python train.py --vocab_size=19489 --rope_fraction=1.0 --extras=["capped logits"] --init_std_down=0.0 --beta1=0.95 --batch_tokens=[32768, 65536, 98304]
Each number is 500 + 40 x the weight over its row's rms, rounded and kept within 0 to 999. Layers, rows and columns count from 0. Numbers have three digits each. The size before them is the row's rms in percent of the matrix's.

# layer 4 attention query, 512x512, rms 0.0951, rows 481-511, columns 192-255
091:523501482514511499509472543449584505503513496464545516533549556502537470479521496570441484490503507526472517477575418467434478627481506547478494520524447583515445530467459533432531478533415443
100:614451476505523461436497503380471449458544532461520535510585507501467536509486484481459437456480519563475465551507468500518500456480563536395531524537551482511498539478581426532484479488403483
103:481578479464499561446477480444540493473483517436517472536477546499550522524524497514615533421491517514552549515485505476519505482492516449502415503541415497462459526436440538461521547459448512
111:488491408486495586422548429476503552480516550455595507583482481508559547545431515446503464508528470555496443484518509552521533515519527499551530539479445562505481558484444541493443475521491493
095:448515449506449535495499480456536541453501503470527498563486499481525527566565536564596417458446484523423488468491455529533471519538504527556503451513473514497502478517508547417454487527437412
102:434494421464488522544519448468502488474538538421522471498508508523471521413494548640462487479612531568504492510500530426451538498536447467436556501488509547427466546528564466492520546570524566
103:502492478478542433563577515547467540515490504487552526582445498503522517481476514468409490574519501554536510526548522536492600501437469471480531408519549464470435478439415549499444554513472543
101:431514571464473555517504591426456467508461415506532485550538480519512441486522458541598479482492463452516491491548498523509542536535599517536502469534446473468532488477480534539566535549529546
107:491525475476519540396525567509519492506452505522487553508524482468531513546488502492465475510492495463469482550551534507472569522464418509515528446553462546502456579468413549501488497566465546
112:502544492483468535505456490448512497534534470515590594480436487507468471433465490545527455484545475542548569538487534524507540430513517473441547505518508473484470450491532489539546487479560520
105:527533589414507522544494487390508463513453493528528452487520514414503527463532521516515473525477491474547459540455486539519490515542487516510497503529528478539452523531488443507529498484464554
108:489494550480530549473548462395561499516467502557514514458481505501490486452455473541515624481528527430526491486513522501573521473503545472544485518516453511472580558545551534472521538552567473
108:471513479540541454475549527510517464515515518537508572453440525508479519443501446543447537465542496547546502552440471459499479532583494556542466500561516485481500511425516502465502520499564574
119:466559380460507570527472491481490511498530487389574484511488553470473539559484499541479524547534521525530511517509483413531503473504566483506461518497502514464417508561531429480596520497500468
102:535510540515481501530503476538472436513436447529471528465509528539511435552515524473481491571474504538517490543525455504460451459512445383474519488490419537530465486533388493509520549504472547
115:480570490502525565510550551445491451503513468428487505556457540523533428529489448509478476571478499528477537473508422489476477497495456498486478483501520462499503469401529513458471478507566529
109:438487549467555587525576506553506529505511473583512489422447508418446531488452538494575540488534561500527454463476559474539529497439489513517506485511472484528555582499523523503485537503449511
103:513371496501485512498584488482485456477510508514482475498465489473441534444432489435562475530552503504485443531504466499471505496547464425531532594419486529491487437430538497582437444478459478
113:503530490506523570501472476464592434512454555497570524537549425562474515429473510580532491491521550486494492498457479508515497487523547547481501514495429576519502468453525526454514494507482464
105:537468558559474498538471452473473529524550499478499388498447400433480452454508483551457473490510486548544528484453505493486525443557399561538487494515518509550455513549501499513487455452563569
114:465545551529506466467607477519487453478484541552459470439526526490548491473525445419449479491423532440489428533557530483438497506517514458542500564523475472476457445496483474534547529571506487
110:534501499430492525498371491587507466465451494489547490545468431420553429478523539528497471473428544547438444532507477496480469444479502512500556482445490496514492507479483472569427528577414511
105:443549555531487529454470485520466561489453486491520462484511556523529455528532502525586455470502460478482471483480512507477551523456469540493458433545462504460427517490420453513510531504557471
110:514490514484492460507491483492568475439452516524521564514542526498537500534519530483495516547548573491512538492521568469539441508631504527478503449484606455520540515547488565439396545522557507
104:460601510500507523499453528489515597533438492509453544513519604518525562463507467547497556492450520460543466475526509476515452467489548467555446489502560519483521471443583448501504480533526437
124:594463546498597425558546442486519436490509410514396508478448509501477508471472525511476490502435510526541484512487577450403425514430438553472498462461464496504423499488498458537466505491515471
106:418557573481446500534439563534504499472434500465502423444488394522532486488589546448534545521477462448551485482506471511567471468462487575495522510485543564459440537561506487521525545502411485
127:549504479529530514449575554587462477514487597529489557559579511508500463497518496501495471494477506504502453509570482494477482526523478491458525570509491495545502466479546510569501501501506449
117:471491474495512467516481437513517484485553487505542519409505503490552470501474528429469485460529465464454450480525515488420522453498518442540507496466524483517501533495474477504511438522467511
111:533460497488524533442448463468459552510475448522481442579527505487590564542431466571516552444541587496483501498498464465521512519468474523445548464458436501523458530482443532503461466479514512
117:464520470469511492493509525490504535523545519530477557558494531431536446425462555519476421445514488520508471484530491475478435571439497540495587512512441495531481447435563500498432452570449534
# layer 4 attention key, 512x512, rms 0.0951, rows 481-511, columns 192-255
095:565493416485528490461513548464496429460370430506519490485561453539491506416477470491525560534558495464501472429497535534518445481582505552499550544446543505491538548485580437477526512467526528
095:478540444425477528466492437436568486461507495530532507483536475500496439521506492479544430553576457474494549486409507453506488479522516434413534521515513530500516534474473542506518457524571579
102:554532446539458486589449512472463412520579513519509492496496489516523603559412492525479515461504504507471487484522481494519559509462539417444528471623468476480506507558482535557514464514573523
095:472464506529519412541532493573478568449513506467522537468467539446532416500521506446472436505517507474500462451457501508478507486470471487476535516517420446488499477483465455509447530504561561
107:526446563535495425459556509465488530421487477490512524478440493493476470473503501499570464436529486498502498506528525448509454432533486536516486525550553462552484472429418578516451519478512489
097:508545573509493573484447457505521490535528470524492497517529497482480548445514580487510580528556482480460494477519459518430465496527512516535430507557481566390511485404537512469609507479483537
108:496469464506473539448509525567505476417530529471434494480485542471504463511466469520523467528460542553521415495506511396517491576489504550460534471461535489550414554518519470484502566471527402
101:483485570563393538491487489510517500556474523487526443439518481579505488550455543541553543528481510509505439474488527435509500483502446448503577432520527502495530481571463469433510413516534417
107:534452595529522499479511487479441483524467474539550478487427486515484492514471494490549515516573571528512383525395560471503406499488494552515503477500513417502525573523563480555546524474456493
101:530506476560453473560479523526507517542572559506460479542490521526472492515543444533556440528500477530479562537480577463543527550460477525557415506482484462456481572543512520511499456539548505
103:527488531520451404439480499467509443572535460470454463531443552486482556432456449511450490542425495543526491515496571480583500430547481556521479449605554567584410516533545522449439454520476407
112:527476471431475538379481513482526472514449446535515447481514533530549540493497457527476512505458609528524531466561480541491510539508522473468504449533450478615499512472484454478509547530479484
102:523503567506492446467531526541507476530499557490527550459383491525482455516526428490531482463498494468498527436494534519556460430549486524497464496430514491450600492524502473492419494507492454
117:473461501472434548566484454524471483424505518517515449446499487464466497570428486458564519478477461540536451447514486484509461521456545495496463554507581447469466541460568493557501481521499523
103:556484497437515494506480446478427432509495477432514594465561506509437470493544568515541463471481517516498485550464481506419461495498532476452419523585503528484495479489514490485540555491510468
106:501473558492515493439426432505550480478528500469457464515492566408480500578483538468534559565474472532486475521509457560560503484477495480516384564457495397537466480467526479543544484527520548
098:586478497520498437444536493514482461462485524489521535505521549502446508526476531567463543504406563439501461507503554537530481534498510539543530466533535428546536409521480539464517493453533429
102:456505553577469481537553486495492437394507524527482526524516573527536474510450456466551505511523415522491499473476487455517576476550448508461494489499537438585550530454474539489471513566511522
109:545499488522502542432555506586498490463545475526528536519472509483498504514521444492431460474442496550519468539498501480460470462534495504475406472536476478515543514523531489482520477468479520
105:553550460553454470490493467544482454554469413501564444506488445525515505481440462561502567542567470496483496472419517519504495425407496562508511473509461460467514417492517535538590501471469490
110:510553462584531506559483539471494579524520533409551528467456452442517443485459566505488491546489490549446505529489438465488466426509473468482526480488490455523475518460531431452490522536527524
107:508467457491589534503527498509489502506510503474460461477454522515592510626466499493571466487481577475441476472483514486472557471499440517529490542553542546590472458581531539489469484517553514
103:422429477501456451467543520454541513468467511485566504482489525483487519486419479440535451506521512507546461503483477480472557490548467416511476485449537483468461570483510533510527464528449489
106:410428459524555523439492450491464434379505470536453498516521485522516505387464604506582518436477566484544473575451448461534504479523440557544526542471487527406530512475491549540462543490523542
110:494408496486490511442531529559456540429474495513470615451487487484551505469629506500594554544488447492537498521510574492498389535529490543464482488480465472515502463486449522477494499504510495
113:550530538552443517539467500473428515478505470484535478469560419528502482412534452519441517486530566445518454506480561525485443494502557471506548549495436539461518508580509513457483516487552475
105:526476503450441457432481516553427543581475564450529448483520471447457452586532496509452462508458555496550482528483517536536475498515427521507434513448510519420513531489538441526524527481502447
124:559530442514454540540477449443497566489501508484518511501544481497499506541501507528590497447536485482496604496493464535499553528514517511491535471504483477511440492491481472395544524600471535
109:458538512460582547560464481489484506464442462430464472538480547546506515549502448466483486477569431489563510498526554454463504522517539499463507537473519462596567560445427542542535587511489511
104:440379570504449461507554507494578516516549470517523546484517451505516569500460499443533513473550589517499478536500514496529536497486495502472532520496509469490422454445477570415487474438476469
111:448410476461473480528374501441518555439524536483498471470552538534567571530517468482485515533505513491489457507499490477486533492485515550481527516494481542550552538518496451546578519423479544
# layer 4 attention value, 512x512, rms 0.133, rows 448-511, columns 192-255
094:547527451439510489448411519447492436505449495508482475470525469627485481470475485489542498547531515510498427494462472525501505469494549461515528440516465454521541516495509476481484549501431496
099:499450523494503445586546461591561488541408556510447505578541556508454474535451533473543467533445546542384567379491475576501497480490558528491511469533502524480498440523491441426479530507449555
091:498528481522532478495491473508499519489475519460504519460489430436497543582508546508471518456499556470552464439550458571538471554554498512467538527515497493512406470561503484517608511531561505
089:467457537504568463622490537561504471555497431444547607461554564495500445501512505475507487476450495455498536544500524553509532488507543545519520498536438484531490430475438502495421502515524542
091:440566491502560505539581483476520491486554533496417498571540481542543486529457468473520487501580440468547508487430497412570580518521492536549480505542495526494513500471528469518456459534517619
090:514412521473472495467565538466518556500541573441513517489498459513522545542574493472519555538504555423541560519511493529555510507536520526558615571502476454521470500501501488449523490607506524
092:447467508537519514503456538435528494574483488490466492508482542536487478537454540520497474488514445450528522500487441462570514510509579490582482455522516550505443508490541506513503442468455530
094:489486537499497514426530522485467510477459472544530466459515412469435519519540500425522447471500505466420485535505484443506499535444498517500516535489534500561464586557524547501526473446473487
091:487480501495550549531440462509568539507530542461459459460468512491449480477531460468463565479473492519437486473517539465497549433498430532537409455557511417543513504513483590536494491540547453
095:462538481510426403531499436482573573484551546477493445459540470510523536427519504452528538521484615469465531479466395511557484560505440542504473524454472507521497462518504521470461544490531521
093:509494505542468528437479541505590473524451500493447553559504521549535575480477444495484494489448456549546426487544522540489420469491528491476456471538530507550570536416580515448509469517478492
093:514491478534520503490540501555481546515482469450488460547480510493514522482555425479550516529520603504460467458466531535578620479413463510568393494463420559451479493622461416572532498515537535
094:509485492517506486468498427440493514525525508474462535488476516487513535477445495462602446415532504492456561485570576542477511425504596545472488433492430512519460549520443472608440530588480469
091:485534506536506489512497473526437523506496542536469572559586550482510470545563513499487528446496482521556485518460480477560442542467507501568498490538432510566514554472543480498456485486524538
102:541492530421455480554464511550478546485509528510516522440523468572522430508476426496461489503450476522466548507474494561552508501526572481488519463423545579524433432437453470487534505540526504
092:476559561512487459521463442419473576498446451470505479433478431485478482465484522571458541452481473496508478521553487506518459481512469487467530448573473465457480532483423523502455470490508563
091:478489530525539507528432496439450477537476508515544495476497447485518488472505540499386504491522458462454570491578457444471535431522475487541505484549526479438497496509513543447525512554532542
096:451532500522480525509583486508535442509500516572520515502441513459496569485514521521541507440508554447499507488438478463510543586555501539497449541509519525555543494518536553567518452458521498
092:520466519446545513545516491475519464502481517473533502427437486475499502511439525510514455536529488492467494534580502431562461520513503504495517450532509456549505407528499501491499543491534451
095:502501506487492476506505486519576517521517499492499488428521552503501455523501474471523491518473436479523504521590504542549571497525462484468457495535498510493470519439486403442489455514517451
097:493526469482458546556423480482524498444514512500444467529509532518485431434486419470510491510484453445473557410512548508621468487470568522497518462510420461500435478509436522483509473486479471
096:443468483451469527520456500465531513492454534478568481529461536473453418506445551505483429504496479547548553506444521515482464450525496427496504442506480431384501536619498456476419442507495473
095:537523502504476539510398432506475523582466504530459513560448485459499473487527535552453483479493575601479466518550493533503517496467542457467475460494477506583514517501419518497402508497480502
091:514517500465491478541444517520462493512500428555462528447487532425446425475464484452484469506531464443477525606449464413579575507434482543536459547453538560501521474493504494504488500512563518
096:536450485482478482492548551450551492463569553534466486449557499450505527483466510521467537523435527504452436472458483438454463449436406582493508493525482521473510527517510489468449457589438516
092:450499463459466525479525495548495551521436424483527476450511525496467513496472482521489440476466518474462496516497450497406486432507520487460558501504518518531528507561587556530553502523519509
094:487477490508491505535467543531524451508468513495432522504488512408568410516492484541558525504486537553488535478479510444559461556444533481461550466495443474479447464469571515449463496483566485
094:497479517443559529592499436560544450449551531534539535473490520493470534532505545505479478497501534462475505507471562527482512486527490536488440508541511456540434467440490444479562532492468490
093:462538552478530466512441428469397582458545581553480474481492519488504509458552536445448521488550526476462504453547455453493508509512442467556454594454537450483531573455496485467448494458491463
096:507438496454493432539546481562434536519517543531530574504565509583521580519574525475478600435559405485502561496475481477451431567478517435468479538528471586508411567509470519541498534537496528
097:507481514406526455485527527445514548532543468520546463486481495574399537556490502459460519526499495543518451457487450482506488483537437525533533545459455500499454581582434519473514514462452471
093:445504523455453572505503516479595472504498494512522490492520495431551522534472526512516537479445461572553502472429465471445456517517538486496532464467497553479482523528476477573478490507534571
094:448536475464486445554502481452492519465460488510481484485539500477539522473527508448508508476554586491586467589436450531482508567554400521519495545471528524481495481554475482500475479509512459
102:437487526527469558559465463515497466537582499570451522512529478554487442500474573547523501501481554491490431512508489502477438509476502490524517470562492448454461489438506516511502503437503450
096:505523503545446490501595551455493542499460497483526472447455544454586531548460522549473519489493474511465535554528529479490521530533556524508569577490523525539487511457553487527497498500533517
094:532528513455472523528442560494464489568559489510494498494485528455489475568489530541427467534502480487553477599506566450593528580490439508495557461501512437479529570486429470481507513494473581
088:547463445574462509593517499469542437463554537443489496531518533508528467530543455468521520541518518545507627555552488492566461541433571474543435490508426492462525458492529490522517528430544549
092:457437464482601523506495501452477471547569484476538455552505496542405498525464464516577514496505445557505490489467540515464590519555504534508500579456448582473511544548493465525518496470468513
099:461504429514535461477496530484402487465511483491467549520524503461506558498472537451525527501522491480547415458554507481458442486431480490516490514482455401483474508449434524450470519470540432
095:379458559467507544470474542562541496554466511492542512538471568494504510506448500506487483497509501437437454452507535525482502498503559454464577514490501483541457459448459513483444446479455546
095:498464506541456514530497510434495503441411560476482450524452520538499517493501560544498521478470484545504462485520493555510501548475477549521442519513477597449474492500522577495537498494548535
091:453516529469501465489494445450513549424511510521544421442518572459502467417511467459476562594537561492556540569531484493484484490533438535548570489448490493481430467522538510511537504424440500
097:433499474544459469467500519547551522563446423508512494521472535573512500571530443453419594489421466488526486558537582449530543461504484470509522543541442489537574479525514452482494498502508489
091:536522449483474517450533468522528508473436442429476540467480416491512549540462462558482501576566499493528473459581464530552535538460513440561535454526500489542568626502539444472504459480419495
088:499551478470617538477499469522511501476541535509469568494474495511527554523502457495524418497534520515416502447463406473528535518533527514499509549499551520494519442456475487553492491526512490
089:523530601503529510530513489539493529524512524452485561475599474446480486482520503501523497502491552484491462489514453494466437488456497526474557546543564454510487479490516517473425456491500517
099:523543526523462493566513566503486528507513470498567509497538544516475507525414552600477604493468441484514517475541590445566500482452476503531488495507451514531537419479575499458506487512517513
097:483473532557450505461541541443427579445515499462492516518539462530416472497448572430446416517603592499537503526491510506453525503474512535518531473504473505513491454514475524450534565473574518
090:525426416467569520532471432533539420539446469479531514470466499522507405459461521510530591459546527535493470448538503519439431550506488538521556447565505505459490460433501499504511502485527491
093:495534492484563484494489458516508405430503529537520479549549510516486464444480469508520507491473357536510501443554414537535482450509511514524515532500467473471517530477508514521539498467503542
089:407493532452522567497486478565449527522515570579501468487536502568475454471478527425541415526502476559463503489461523450530512496484540482509407489537479429549463498482493483490442489548500532
098:514517566500473453470469461517545505541459559475521509558514577458505466445462468544457437525524449556439520412520533432460507587485518441457427490545435484411478491484514465489423490514508530
091:511509516511457508488538522474539422511547460508448511503479512549478544435482586495470496481492567472550556532465547540529426443534481450540488535495471539503495550565453550462489522552517475
092:467468539458487532418504524556478474479543452601434525472501507508444561592477495451462520446470485534506434550468513444506525476560458514527476509486530488527487548449497461499481474462492477
089:452505485462493505476473523512514470492598509514542497457462509506482441541581515552508509535550395586572442514487503493522473451519533458484522541589561480568532431494510518534523502564506466
095:580499517523541461474487442493465441491424473563503569472434546515478530516504493460535534458479447488534445501493461498550563503522539504516512487553570542458483442467454604559538440415563457
096:507572476546510449543526553557526563476502461427504533513475510467519555529573549490511476467445548497530489510541418543541496469500538517479465470533470530557546503467464482550500507567561534
097:472491573511469474521522447507398535460546486491504507479501472538606552479583565526476545577493519476491492470501527437527533537540531530457490482517476446505536508437478503428413475528426483
088:533520513417487426477447452518473486585483433531564574556552506540468516508490485466507458555488546520515424533412478554539498518533534476529455564446468466516563572503472491560511521524464497
091:539565552551529452453530508592503512446488520511465527524506462453520476549525459486455416492491458467523545454495488474465543517504485516556493475485488480537574466503472530420490458500503512
095:454449503559568448530510515479559511529438575469552519527409503508466501486476482516496461471540411422481468443497482460508550473513540528527514547540513418501491509472449462490451535458444544
099:530546467463453479558489518489466470505463500533420498511507485432475513534487500523505366507543539570466497487449502467496508542457520439466519436500575496462448519529505514446519566520395485
099:470504498512427492519468528479559508496496538463519497528395506555529527463550442493521464458468465495471541457502563459423478533550550511536449442517506518483438499428514561562510532442510539
094:457540492526484541512450545433434480485518497550456467448490500534483564507455478496453508490430520510544494534579533445519518561410497565535491487455536537475440443532499535519508490504537490
# layer 4 attention output (transposed), 512x512, rms 0.12, rows 448-511, columns 192-255
094:471519472453478532426487478463528514480518572493495437481440550540521477525533432502461577462416616530449476494495521470466549514526461436482518482529500518417476504490505484499525544513507558
099:488571499555531447507471555460539556415491513432475555517468528495446513560444520559429456418554516485507535511506419583504471430457530550502455507492507538501525545482480497436508515546492511
095:523530459503469487521495510365482502528495413529518528481548449523547404508544438482458506474584444459478583453523514503517521465443546563522450523489559525484452502458513458558537475503495463
090:447474530469462545555461566487419503542585523498454503538498482423505503469456491494591475463478523513503544495517488490550507474530550507498492494507568515531420432481497494516495492538456552
097:478517526561435531511510518496434518482455398508524484437506548495481447540485461510456526542525560490504510511514513465468508565520515518488503533457448553443509457478603431469475457464522500
089:533488479488517559448529550502552510511432530509481484490581492527501498539471444475483469471487531523535538471559506510428476471589493532514492500573523488568539464461484517578482532376474584
091:547558549542477492548510559444512545542550474463509433515427467451469461541512512477498495461486478529538484486512523473534478494436470508533540533564494502453467506456492453444518481489489533
096:503534473533552544434463480472554494482522502549489402431492502472539473494483477492534582525509559489531466507436544490477576505556501423500450528476552488523495498578582520483549529548544493
093:518565501520522545442509479602559499512545510451481467474508496514505487464589489473557446444490522493507457562469468471566473494487518534486411458422474520562505516517521484498521472429532532
095:462515453432448553512506457518517545506456409491496499430422475460572514525537459494550462494565506459573477475518479532547517459439418551550484508514523511506485519506409432497435502505496521
094:518503507501605446488474482602568520498452517537396489482526538517522529527456549520522460467515498481486510496569533429482521468454426565494566586504524504587491491464545429483463421501437556
099:542548485502537580471556535541449578509585544578414494494440471525499514418498475518449493542455491519598507539521506522533550489490434491472522560490334502522484485509489505492515559486528549
095:513529578450537503425481504428509553486475492550533500522499462525496518480488501559480503502520528526503537524461520564548479514395448485495502491472426557541510463533426516533534553451574559
092:534471531480565590510478496459492533525486489477493462470481541540508459478520499504544569502526506440546523600483436495567502519513441555504534465439520544473475492486498480566473526538477521
099:516459551538523451519463498505511521532441448525499551434476501578476503560512487427403509464470490518498470453539495494481512566522449539500537441492476523509487537499553484496447443432477473
091:462434471512495491576486513529484545493516547472546534474533472560551557488439531550450503484501460452502516465455493432512483493491539573473421548535546482481505505501516523584412487522548550
089:585437468526458466568558527491532509504497518544511556551532538430527491483451469563539464490495482473462510569531520502535474517442529461497490575469555577474459545461453581514467525469480420
103:482506494519465519467495508581467502520513458413470458481508554522508467476531492455422488461527484420543483496491539470570501513540563442547419497419482567542484509573527481509576498492584510
096:509549526483508455510432495501498495491555494402441481519438509543555464498481597542558496474481443585480510526519504477519502553530534496507430523549469569483440474446523542582478511464537423
097:483582467504529535513495480477545554452475451541555510481483515536554519490512522464488544425513517531509503503419466492495485554554538489545507461482470466555458500519512484543454437524475474
099:502501438480483529533475551349543567543512496515479438510466442540502444513522582512537490553481451473428506520511518447566477486529445467589533498517532518452474505527486555449430494578473564
095:518430447534543539470495540447574528531533530412540462430503522438496462543484550435504485489445431472447543439478495529534446485472552501516524475444489481507440554491578503450502537514508488
093:363503449522494493470550510463476472535531501468594538471523494475528518435501508489421482537536399519510474487517448529477540471529466437481494494429476554488442515420535507480450482495516447
089:536551480465438528498528553636525598544449538504482515438499492538471528452537486436510509461538513482455441507473494464510504553525461492506482534519449494476487503525513609496508551472515525
094:503496440537458519472521474490474459472462513486529491511507454446509507429487489551491433476510524576486515476500420479441464439509550498474495496539472505503516506424569545472510506473558539
096:550528433450490460531492487461486530550465488469418472507527524532536545506419472524466451594472548487487501436414506520417574517444415455482526436540495470480495500522514460449475517501530512
093:423475436468539517528501516536489494532488504486479579577522522441489475519564491509571540489463473516478510476458552491515447587496545399466586501527437464481359511476553591457434414427486417
097:448491491549538533502499544482513558504469530495482444449541512555536520531547420584601504492494466476567484487546492470489456518568536524528486533516446539538549542536524573531519513538487430
095:538504406478531515543594491414510451517467495468431503543534487511513495503560522555499487445488535492448481482562506474452481506549494479476468438450524524500509517470521581503573510536488451
095:483506503423531545564437486463476539584489512446510557549501476540541518529533502460495485449534526531489488509514511483475424468533480505447533558523454529497508474492472447474467508501507463
099:560500535539445518539447505412499545489448527489421464524551510547467488536514509487521550463488520459520562591493468459521488473528463521494543561455443442495511450449477507524522560503512525
095:447468460493456517564513546473489466500499479572508473519503477523490485494518502420502485495454476447525447552494484502459553457555524548495496495429505476507533557538525480487555505436540587
094:456521453522483445509454526562556504520588445481490514467487503577473510508599474502427561452587502541448486527508528510455450500509529478468502497401449479485515511575478458464519549448471484
094:575462558504524536526470525525501486493429540516511494513525464493519437487510537460487532430473456482462453516527484489483455516486462423491498391489463465538503477555513475541451468514516495
094:425466524423488573463508571522479455465471539512459539514508476455451516505512546504500528549504488467468455493514529449404526569472515533540499506545486472511472528451582449511529485516490519
098:543411555497439526490419442448421495616512497500488524500441546537442555535538533483478540522462439506551511401510527469521491490544509509493504448498482497475603478492532524548475422489481519
089:505543575507519535473457543541541440527413444535537515515449537553455477470514529502496547533530459515550502519568484475604492487528500499446517558471536483475457475498503573510503548556541535
097:497513472527490524482518469542601501530534463435524489500532455512556490474500535440509453499460450488595562497501530546544466444559528460514501482457462593567523466541500499443486506477450586
099:520471459513545488513527477597523509518450437527443495443495568499423452473473523470517475517519465540523562522465526434451450487416529479512505505571584431466468480507446528544471453465526530
094:557490516503495454501568474542407540479567434496451504549506488563518463518460444471453492528445500482501497513574495539518433543461496497448540515539490520492488547464491523543480489433519520
096:563522510538544557422493586455469469545524496476524479506440502408493475473536514501509461546470489489475465501456506580477499571479497531533612502479490448471439447499527520557526488582457480
094:522487521481457478618481522482494438417526498504475586433566532441617525514502492422560541508456520450493511505465536498470485536482511489541523460472546527521495414549514463508490476497527452
096:525589468466499499464528457467474613451496509450551492549490519591553539575520469513467510509472537461466518531444414509481542410459575509490455577468478508477447508462428423522532500538556533
094:496539531465471470419466515430500469508546460551551487468498491497481528575542523526533479486488534571469506522544505520514520552516499534515514472500427423522469490502598510512450523491552519
096:507621524492475540530531520361561533425432406581472586504545564518507502481485488526437511536499542484449457517504477417455487506472510481536436510522501429448499503522420454451512477516537534
092:500483500483481451483537483508519493547470481450408523455412492550480522526492518529490500534546483484455480555491491446489458480506505460447435525497501449485495541458464473538546521464490480
101:542521453547574535558454540497513458452572469440495521528463467476532481537393517547555524476481447421476507462460488415413491515484484466534518493549426447457563507446521445443421474612491527
096:452542465503511486549473539486451488473459566439467447464488559486462481589482556520494519547484504501507487496466576515503545543462537493441539447478489501577555526498610451515593551487527498
091:544493496496534465572563542547518491576490508557539519510483534573491506491491490515558491509526476489451528484475510483562433533469583422553521428495421516474595526507501470489551550527473540
094:458439476488472464541450500532540509487473500522493483534559478426448472507476507522526481546507444458517589531516457509559475465483495506525490444530533465481517572467473501423536571509447418
092:490542483523540430524534433505515500596513456489424461624481468512460541478537517510439455470474604476499558482547577449519517477585417492512519501510531451596418489492538537504489546493539478
098:464496540494504493468494515472485476498488495541468534489532535510464514518504501478448397490504515595483535457557504484476480550498499499509446436563459543486524471445468561518493452527479510
092:567491494598527506426466481484508466619551499520462492567460480491502522462458582511473430522482476485405503571517509527497473442547456530500471548509506452510581417456515512521523465484469518
091:488533523534486546551487514499474523464553520486492458494512470464500510511550579473519447444535459464504569490540459542515520474614510499499546565473467473479451446524460488492439536533512547
096:546455569521466526504560404414537515550568482539533529492503478443512518476459517523571514503493501453501569454450541485484439536571529444439476453485520518512523477596498567487506507458504439
096:533471490463506490467569495500526470521485482525472539468513511566517511481527548474633527491515440457478540543544518495469491586551581483488510498590517450507539516456421482525535545493429497
098:515477511504531475512522404533446563399513503544463587486473458474505539499529455482506488580471509453481552544502501487551481504379520532548580515476494486556464509540494505513462499571457540
098:553491532502526543506478478425438502532509512485467599480503522479481515478556564459383476531469518468480462474521507501492553458454524443471545533449402474520481489503471482473491428476474480
094:519581479481496521437459549425450521530458539458493444555495434550504486499546508470476425482565480477550470498557474458552492458450481510439495541496535517522524490531471517507500505469464509
093:503449449583451537514522510472537386523468526461449548505460534477463508527536495422476555577536479533519524509502506513489448491463512485552412534448566453428442496473482425467480483504485464
096:545434573557487468481481590460484509521474542463534500503569507497427537516496489429572542548561536537586469480486447500570499515497511503480471559504472449464447496552457436456513507572493487
100:422486514459565549541425496445472522587479490524578568545423560519500515577483510511528490489503505491530502470545522544449479524471549547495480475543411581511519520551525548502511513438541509
094:476513452490501543432504505595502494555515502492520447556528486507485537472446523514527486489557516560505490518550483565539483415572529492527489447544475457455459538576504526495508458472527525
094:524494512498501458526490436435448596513526492476487500465452479548446530420541490527613567500509447454576558540480592451514478536516464465542513432524458510523508390483529430436474583477566488
# layer 4 MLP up, 2048x512, rms 0.136, rows 0-11, columns 192-255
096:541561540526491411442464495497460494413476489532415452550492481461508546516587482574491475557552509507433536423591452538461565582493524550485590513478497435524515507453484474509474456479493429
118:534487526446508496473568464529458507472591482485506519493534428458456515414481585450591482477508523466440478503526429467483439568524599412519533453445487527527543468483505506503575501557544514
102:490547508466543548484565512537591446517496491531464511461539506541459506483488454353535509532464530436441503430548546481514504562516581475519501477540477491530517514479504498434530560556502529
097:496490495448487525491475490503490513496576518486530499493493417515531519408498576487539492514499436465560553579478493557525448519491526550452491524508442493475487577445470434501533503443494485
093:548533508508522614469529547455488445506496449483446459543442508484529545517513504541553509499523470571473530465555446509429482495590512545431487484552509430558574519513540498574488515510559497
104:477513479590474541503503434543441486513498442461546453458506431484455513502547445481539504499509557475448548566453471532450478538493484411493528458535512520454492496571474537510475544428500512
110:445475449520524537527543479489515466484549428470495503497510461512481531530503543530529536454443483512572470484529471441452523546485524565528515555465455550511533538469504468596469499497476395
102:445420470552466529440497504498435538466499474459498500490481606474514514498551499496486547462484546570421495462510483497457511504504539452514505532466462539512488502443519513467494530469459504
102:489524577513573483550488501495537499492515588504453477443503490391566502531465479571532586445476498512531512535550433416514570482561486494462462495480564548542470525527465469556523554491556498
087:502428545467497430471622545532445515475519494532476548520468527521493471513445538508532507509569507478467463511551463552463464506425471535467474529510511495463475428484547541563559488551524510
096:466487532508515500549477498498456561478524560484499493509506479511559498495501533587516447499460550508406465490522533444523591540477526519456472467484577591425469571429533507494539579517446564
100:484476548521509457513379524512529492480439427517527469416534552492551532489558470440515549470480490473493517501419550495470624546552501554440504485513469566445521461502537424466567471467491428
# layer 4 MLP down (transposed), 2048x512, rms 0.0719, rows 0-11, columns 192-255
094:442484511497443510501511547451486464516511498555474574425468517535538532502587487471490440487440483440514546576522573555488507461531463435547513408511495504521536503468503445448509493470514452
125:553464486410480504464528462546541523524503424492553458438518492501489494477455526484533508495489464551425515495428534525545466470509535465535553527524514471444526526495549542442554485472458451
102:489482504446510517460478471530521521456481524530502545490505516462638472505556571544491504475536525542530564497491501497466500458516410450477460538466443520507493541428547498451450561466497502
098:515499480550473489551535498532474453541572520480489557525478502454519468545500494497487530487497522554445489516486618474522501593541517469592531461497583533424511511572475436507459528587391506
098:499485504520485561519526521543505514463528579519494543470562461520551569505576475551458540505504499453480431477514512461392555566559557535438501494543479416433493511469526501493472459566573563
102:488485532519456565499526524496510516489475557528497499490501504467500539496547494468465542529497530550459470550548518524443495513476581455498489460494533475487534492460552509471487495473467481
111:479561588471502458494439502529528441503453438536525511478513533584456415508532501535512420491497512543505555517529534459458527518524436531549533501523501505505543529578509470479503479482454444
100:513582526546492534502528451542514532453542490451425534486497444437546508461457483525512491574498471426491452503481489515504538532512560539547484494573513522448459538465592460435441546449537550
098:523502506517479439517526564501453484430457560571476485481508498562426487493531506467570429490461589496522519577484422480543463480570514522521554518442491541480498495481493463427499528498506555
083:536525503522514540472537491520480482465457550568438535475469498478535507495570461555496520529558505463520506532475457503522587557531551494516547510503373520487485492457470491502492484484538495
095:476586476504446533444550497546443497468492466485583532548470515525575506553547475426484494505530511470514516546496513491518543482468483450494491418440458516536512463484506503506527446554441495
097:472484470520543518446555489445512545496455439458438485353509550531523395528444600461498482545527503524547514592469492453531517456513423509552530511519465539547410419468543408466553503495506517